python train.py --hidden_size=192 --head_dim=32 --hidden_act="swiglu" --norm_place="pre" --qk_norm=true --bias="none" --init_std_up=0.0347 --init_std_down=0.0 --learning_rate=0.0024 --beta1=0.9 --beta2=0.95 --weight_decay=0.14 --schedule="cos" --final_lr_fraction=0.1 --batch_tokens=131072
Each number is 500 + 40 x the weight over its row's rms, rounded and kept within 0 to 999. Layers, rows and columns count from 0. Numbers have three digits each. The size before them is the row's rms in percent of the matrix's.

# down: layer 10 MLP down (transposed), 768x192, rms 0.0677, rows 565-586, columns 0-95
# gate: layer 10 MLP gate, 768x192, rms 0.0774, rows 566-586, columns 0-95
# up: layer 10 MLP up, 768x192, rms 0.0683, rows 566-586, columns 0-95
down565 099:527499522492429413501477504521547453473523483509535545422480497588530424553552445473466490504506527516527440478528508579420460519484491539529484493522479472543483557416404444493572527533507478505534564532441510457469552582493455457399526566497561517465513480525556457441483451519515523505
gate566 105:551508509433484511508482508530456544561607550491510478503499491501495505503494484507550466517464494514470476446494471434512547477514598537476526512493504524483532484572482473548526498515440428480519478493476540493473476432470463552439443574461557445551418507491479464520400379541450528545
up566 108:523527420530447470465486518450556451534425609600488484491477509493459545488471467480462498517510455547523450460475490494552486462573557492517555489478560484467507447489534506535551507541466525450512452519487545430494530477535447439524481571490501468495445465494531449575511503513454448504
down566 104:485475524487506478520500538472489445509478525527532522514559515515515490510543481535381489635523532483520427460555512481556473514575618460426477499461446477546517519535475512529527520444488522469463507415502470414514486509453501492569469438525511450505505400589550468577500496505477500481
gate567 133:490476530537448556551485555473456542466556516491509494569543475456499487575460523569499457542478498507456487504495551514547432462527463535454511523435510495496523469549508517552504484547450540507482440492441478537448531502494534528506449472522477485466504521621445477477512524485586496555
up567 111:489505555477477440504486566519478525520438497541500502447521510529535455493527488514478550514506505510536488455489506496489466491493405422558495491418529478511552467459413486578462454504474517488515473461554425505458537501510525465526511508502480460469558509503465408492561535437593501450
down567 119:522472494447442454439558528454492489504486507552505501465529453493490512514550497506505549563555582569441483468477518532486508538561448490490459543408487473488455547441489548442474473494482571465484499512480648505495537549513564520491432443446524485453444457548457538494555554509484520437
gate568 105:465510469438470512460500517521429540585503518490522457413541470506495520462588516447458504609450477508514456508556468545477486493501461468467481562466490426510488488503565498627454522523427529486437543511498600512486533484497528564519493549505474511523521516578508513502519529546556535525
up568 108:492552495508480453551421441514552484544475514475493487476522514475547508515560546492435515458403500548450447591520521489450520595467517478455505475524520530540422466510418489527496495453506476456519502517442491472504467454516492535516503464534558484469502492475348417460579546535558497496
down568 112:491441527566531466490443497520515450486510493518472496524493498512518480444522476528503459451463444435462486528507465508428558502512522493515503489491545459550610532483491478455477544555494419494617493455504468511489558546524519452441480468534491533478497570446457545490518460548465429493
gate569 111:510549503501471532541490552510499543488464499564539500568531527552513405424570502419497384477564470534462511508509478550476488512441476500553535505491564466500489508428465522507525488486429504508500481445535519526544515530511552495505489543523468471604594535541477498507434522533438505535
up569 105:532529357502447484564523519481528518475504449473516531467513570512489527439463479563481395499506510521521477546423430571506510497484508496540510515505486506495492558479491586521476491451451466524435475468524524468545457510459453497511573441533509556493480477486541478505505389501467474545
down569 110:441514518501505498497416464512462522481535488551527459474524459556505509611470487499525616529525512561553424549565515514428459537550486544457569490524518463517422523480535597510453502604501557475559517520494445481462527499539512521533480486408445529443496475435474521440530514515485552505
gate570 087:466485550510476426513522573479511462480365509506513534417543483486515540475473516477498447517504519522504514503552524559506565461452478442508495482492451477510516560493527467452537524513510515458480500528514444470480542466526424553492544564479507410491463605557536567574509464465562495509
up570 092:514455482513498509485570546505565488465490437491482539572476546516494476600549477469538535543494483493551467481518414550560495494536539585451452552440527510503510505476468523442534537522511495522508499454520535455508480487493474474527534482516518529438425423436567495466473527570460433496
down570 086:524519463552561530498456471550491453538515600467462497507537516495554469466530487560446516451482524540600512518432519490541529548374476563577551483548505410456531453466531533507543460554546444520496479493483509531438480527449469513486527467439475487494484408469496503461454515518465494512
gate571 110:445576504559507526496530424541512510509527551565528436443523477457517487525532511515428423451486518490470492533520508515476539493458528524487492504513530457535513479486525460533426480491441472452430477431515496480481524509503506492481518498475555558477456558517517449466516585549469467535
up571 098:489513522518485503474603367573511483473466518553553416502529482437445512533490523483494557554551454468427471491476520510514496494494508527528479507523514530627551511442546493441560491469461453439449448471570530489482512488478498496492503551408544508529533488503470532443576517515442465484
down571 094:545561539475466530536533555451542515494484525507542601524483522491472492420472474521494481509481529510534535507600501529558401522547527466490492468485473498441510560524520541477511495519486590601549545612562477450486491408477517470483561461498499549540515509523455514517464353455482498475
gate572 092:476461522592540468488459578593536419497464525544488459456459490476542526438493432541425483430485563500490534520515526527542472470458496494500531513529501570556505547570488426532558517488504518464532523524490580442467581465544555486489527554512494451479516530483534463496578477451528506481
up572 094:530517581512636503466480430531554505513531508495501556471481484464480534517479560553485534483490519545540546458517513488483512557472514522450467504504492508469588546510551489535528446494495541502556506495506432461484468479473506449515507428530499512493446489493468530465612514543521426483
down572 096:509489518509522538489501455511498522525466489457522505552479515494480446468460537523482516510485579489502481525462501509508441486459491534469504539543592526514547483496538458468486526621554550545530439528548540510509505536529482528533435551543514445442553445486494476516574506489559378535
gate573 099:496457457501536523505538523447516508481502540475521511461509517477437511498519540473509465601545482467458473522527535485567427543538491453497561525543454545400582487495551478523488474527507543444473530529460475571462532536506496511569500471586488443447585539549445503523516471493427578543
up573 096:490498541451555475481516476529482512491410415516530539458470547553514504491473524462506547514582489440549496470429487445515505411524470538481498548488496497421533516483545482480385473471488490623473545510560507479500468499475511470531468471514467589490444486519505547568446455521518523457
down573 095:474470511516576406468524470518473524547514502589529430589458508530501464476488403453507527495525578544480524462523494525495531452549600448484606471525503519565451554435437462499488528502462466531548557512471512488460544438525497467463534490481569531453491467469531493461499486599528534508
gate574 101:472499526604499533497519523540469525507567487450478461445542488515445580529523490505495535488539554496508522578580526446482504422469464466473516516475548528544513513549508475491464501478489510518448452464554524509467506466512489458428382552493556529553510520481567460455484523474523479537
up574 102:513512523417447522467387465504505497457541420546478526558501431467564506365466482477564488537511506480438506456503501590506501527505449415561463522444547595514494487519479490449527482431497572472548476465513470517485485481490491564578473597480552429476486453533500575469508490461463500488
down574 101:548503484456524438572493467527466497520478538518439475509461541509546502529549454502483503591473565543539459511535429544432480504475561510502518484491544532521497518532504496520505464409541561472416521459480471472495403550528482438474528523560548498558447551482535494562469507494490558536
gate575 109:529536525554505524503547442511521565555457537511538476451519495482421478448597511478497433498553480502504488441535536545455503503509516424498522488431486423505496529434543454590540500558476507542529466455471560460511578619532507492505474534479487453525483474549466565455509527583442490524
up575 104:448504490508434491467516468542468476487492477512530511525515521504509520492513475456474497493508491551447553531558464481480505482441399452560448487564480506439492413483453458470520471545529515430519480459526531568541486568491511494504562608499509488515525484497447585473510562495517546469
down575 102:503547485479467552498493479490490486466504446455526530438513503474557455500525468514437482507464467573554533536506530487508462567451502552564535517430485465489496476585515489542531505497545563535428493451494564481516527517529457511604546499501413490545541459557475490529537534533485516497
gate576 097:441528479527557519500537458514493551571521439458485539455499476533452493532556495465604473471517527506512512476519469507471528460601504473421503524480493516467479494530565517485463555504517528561439512455468531528520572470470434540496419518490520579455457519524576507423551494585491554504
up576 101:556539469468496490561483528456519481488507540505525529555544456490519444476477560478453457521487542528477486476500578495505470560529451386508530468498541414497490520462578480492531449514462498422464484454486495523499509466531532472507518499535549493586579533529482443433472485502495532434
down576 101:530502526470519474504553506455442558444554547443520529477480482470497530479482545525526503511399531480488430515513504469501501489497506507483505532386513481500454477467480471433521447559467466515498389504468474530462588509475453581537461442446569515536478475516517506519558594486559418480
gate577 105:495467528485597536456493528554548492455510533495489485571540531547581450547443483531553485502495488529458508543420505481471557427555498567484512539517481475526525539565491522481459477555488478496508510439399479497477492479534467504522484484519459504496451499533521531451492512531518552470
up577 107:461518484559547591525469522521522512579471455419485540507529423412525546457513491485491509457463517474516473481514470464484507488501562486518499464477566485462516438493404431471548570463508560497502463464525555526456523474518468518546497476470498519448525496500503413514578458566532494450
down577 108:450461478501482514503530441504472472473513485434510411521473516490461463514486532468525510467501494447529452565483520476556502518451535421529541544509519485430473476573493456464531528438510454532394465504411503546526529471509555535421544466539461547437574529535489560487510522485500483554
gate578 118:500462486507532496458541398484477514531502517539522457595558515467531419541455516505430505494532508529448536487488512518457509525476513504497507539523537526499498509467471479494563477590427525437567504425449454532467520505482495511501508531476563499468511480557513487467490528463551434504
up578 099:473584508563513535527488438482471468493468525475540478481505537487499452483483474542452474531409541546531545506513501487568473475522491462483446505553512473456508509481458498505615487486519529519533541514477452554476418562528594520523514503493467505460499506497540491514532497436521523505
down578 102:547459514480483502454527462482552521494490505508542494545559478553505489519572557454518506529581527479524476471426527510478477484455456542438526495524501462545488549532441495478532509544468504477523489523432504469559513483534519435510515531496516485467479562497521489509439550485456529556
gate579 091:500459458544519444532526529587549468549490434436451556490527513525521452542481464557462575521432558506510508413509472527535490564406506537488560460456507520525509534416502449489535513497553443463548464487540430495426455609532532527363500524503508478532511538458503497493547534507524467523
up579 097:457504499443491526472417480503518480521470434465558509498560524549563488539490521453481486523542534509512519568531511520459556521507571381454498504563510480442506470455469498482568489499525489516567473510469458540550427505488531515525477573490482453542575512491539563529472531512522478491
down579 100:463534409499506477483585423556518494483568454509457521482517451509522511521524502469470534465459477490438431506512485497527482588479443642514462492576466460485523438487491417529638560439407508547463474476522434503514474529532504549480492445541513521540571535473463497470586438485503508516
gate580 090:500542532529472517452583468467559468582529500446482552475468510500517476486469520459474496460537445500495486472523537461497506558511561501494521510454499504517464582543490485500499494469489519480490525494456551505533470489466532529446474574439556523499493574516518504531536573542467482437
up580 093:553418462531510525501446516477513519486553557454544519567554446511460502453502507399517501497487487439502479552486454523509496535497422435564503504520504547466505427475479481438469502482555488406433441457510424450464467502519497445504498497567475462505507497481503513462440541501584502564
down580 096:458554472567571447507483494433414524474521566498523440490485479483484476480477478480499440465500478524511493568540471444536494511507530434500483502573462490438410497478448457493468402624536529417516525469479583513485499491499559452520473515430448609484474540511506487559509518520581468535
gate581 087:499561468504471489498535422473511503474492524525489422482478475437475476537537515475472486493439512514556488510509466514581503514419475462523531484560504474515444477511439537557561505460502472544503497489528491519486425439507510472442472559497458534543537461482486462524435519499499450546
up581 098:544505538516527536474495520520483477516441532474470480490496520496524427524532505454481523499482487527453502489433432548553607473421449379445504460515518545509455489544485496554479536535483509500492473481484441529474504518519468426465491508458548491507490541504423504446473510533540467498
down581 098:486518554525516567504500447548422475515453470486475523475479530543506505464519503565448515496543470456511405521498403516482444505515518592509498483530487487553517522501481538504524567505495440552468575539536503404475473461534529455552526524524532423462511437484466490480470383510493545453
gate582 101:506496452505565438522607488496513555462511499586501494535515564522403513479539523448478503571447438560490480491488492505513415480475448498506485523469444461474441483419595473501518484494484502525456442478519515490454581592526479508522454527498478535497507498526525484476536524518475543511
up582 091:620519523498535482512579465503398526414472456515504560545497586491408550480511526500549479588546518482514551476525530541503460401482487483507442504402504583556479490448470452470505503482471508551541499500546512490432570563525505454578460497498435538511470512524509477456540478530496537503
down582 092:504530539506525488481541504502525490549551495568507482446505505528452501448574526507439518493569486546556458496456525517435502596504453514474500478429514480584471540449410475534514506517542514476489427479548533557515531528492540461465535498464489531473464481515510485447472535490497569469
gate583 100:579498502518561557512556410525497508525468501473506418507502470504436538504581475442419528508511441515446508513560440547526512479439502491495479506500516492539434440479489514560403587522506501536474464516475483468499451512467490431446559557415450516518489516517467534585496461498514497519
up583 096:506485417533549460406484516439550544457453503575544467567526449525544508537451545461647537515535516439533464514464518508446520505516430527518495553460490549496502545525493526489536458512490500539584532521525479498520514517496461503527548476471489466490529445489523502508478523479493516515
down583 097:496473450514554491438501452490500530458510491480538437474441480503479484559475410498492475486527423430463507520532412491436474516499471489510552495507506573472416438493554469466524548468460495478501497571467496527482506494531461467446494487527499453470440476506559502492484466512531473507
gate584 111:470504519471513515546496541503478530452471523516503600569500539481485515501521499497529516601485443570490550499471471476542497557486483469476538472524540489545503546510523528523492419502451565461532527475499497555502564504510567489467523427422544505481542578571519440421564500492511473476
up584 104:541496417475472464465489457595528453511500503487509453439529555501471474443511505506511484484567603449426475465531489525519531456480500505558478502534450495489472460451520518536509579504579469526515516518526506503516467502495429490538492563517477513512430456505532559488393490498580546473
down584 095:497446527470436463445427497525489474486479565519472500564490559465435491515478546496496487485549437496435460470461491574538521437562483548461425514503508507493481458529458466500509560504538572506459517503507455542486491554458481475451510488483494482564519541537514492527504415457487493517
gate585 094:515545552558518479548538579452448501478396526524441479491562543492517495512505470510554536447467508518430517521612470463508486477484512437550524527505494511512548512464550480521523447471485485480461498432529462453475606506511449514528498541474547468560502446516471456488481487549513537489
up585 103:540491480467506508430494528535536510466551486539479473554523469532572504514511514456482439478457473472471459565504488467515535531471417498467461504584572433559532621468469472545483479450522447488519488501494539489534486480443463534545467434494531518449528468443486401507535462487474438471
down585 100:558434491556455555531500455479489510539445473533501515441475495475460406545498467518498504497504549423576473477564437490542467481573557513498476461536521458554457544495509432577504470409481517480418524459593514462557479529510535550540525506515513438551442485538522446534493472542517559476
gate586 098:492535512500521426479500447548526481511463463557464521525521510478546541461449471487543474502422487469565593499572516505432479595539530505480494507413490485523529545466415535509533467505594439450565478518506485510445489453511601556461460557462595463538484515511510500402491500471515475541
up586 104:424474385422493604519451510473468494507491569539503511494482534524454487496568522467555509470532498527487486570543440443449511480508461511472552487537566512441529407534494540501477522522476538478472512391482471547503497519488492495553609537546515542516540480462453534525471463489479459431
down586 096:427509398458443512557527491522483485523426579473498581527518480493497471440520506491466521495513541560500503504494495467460529552535439510552552473448485465471535532496500525539562481638530511510486496463618569478509494498516515486538480470530477523532462491488551516547583533536504483499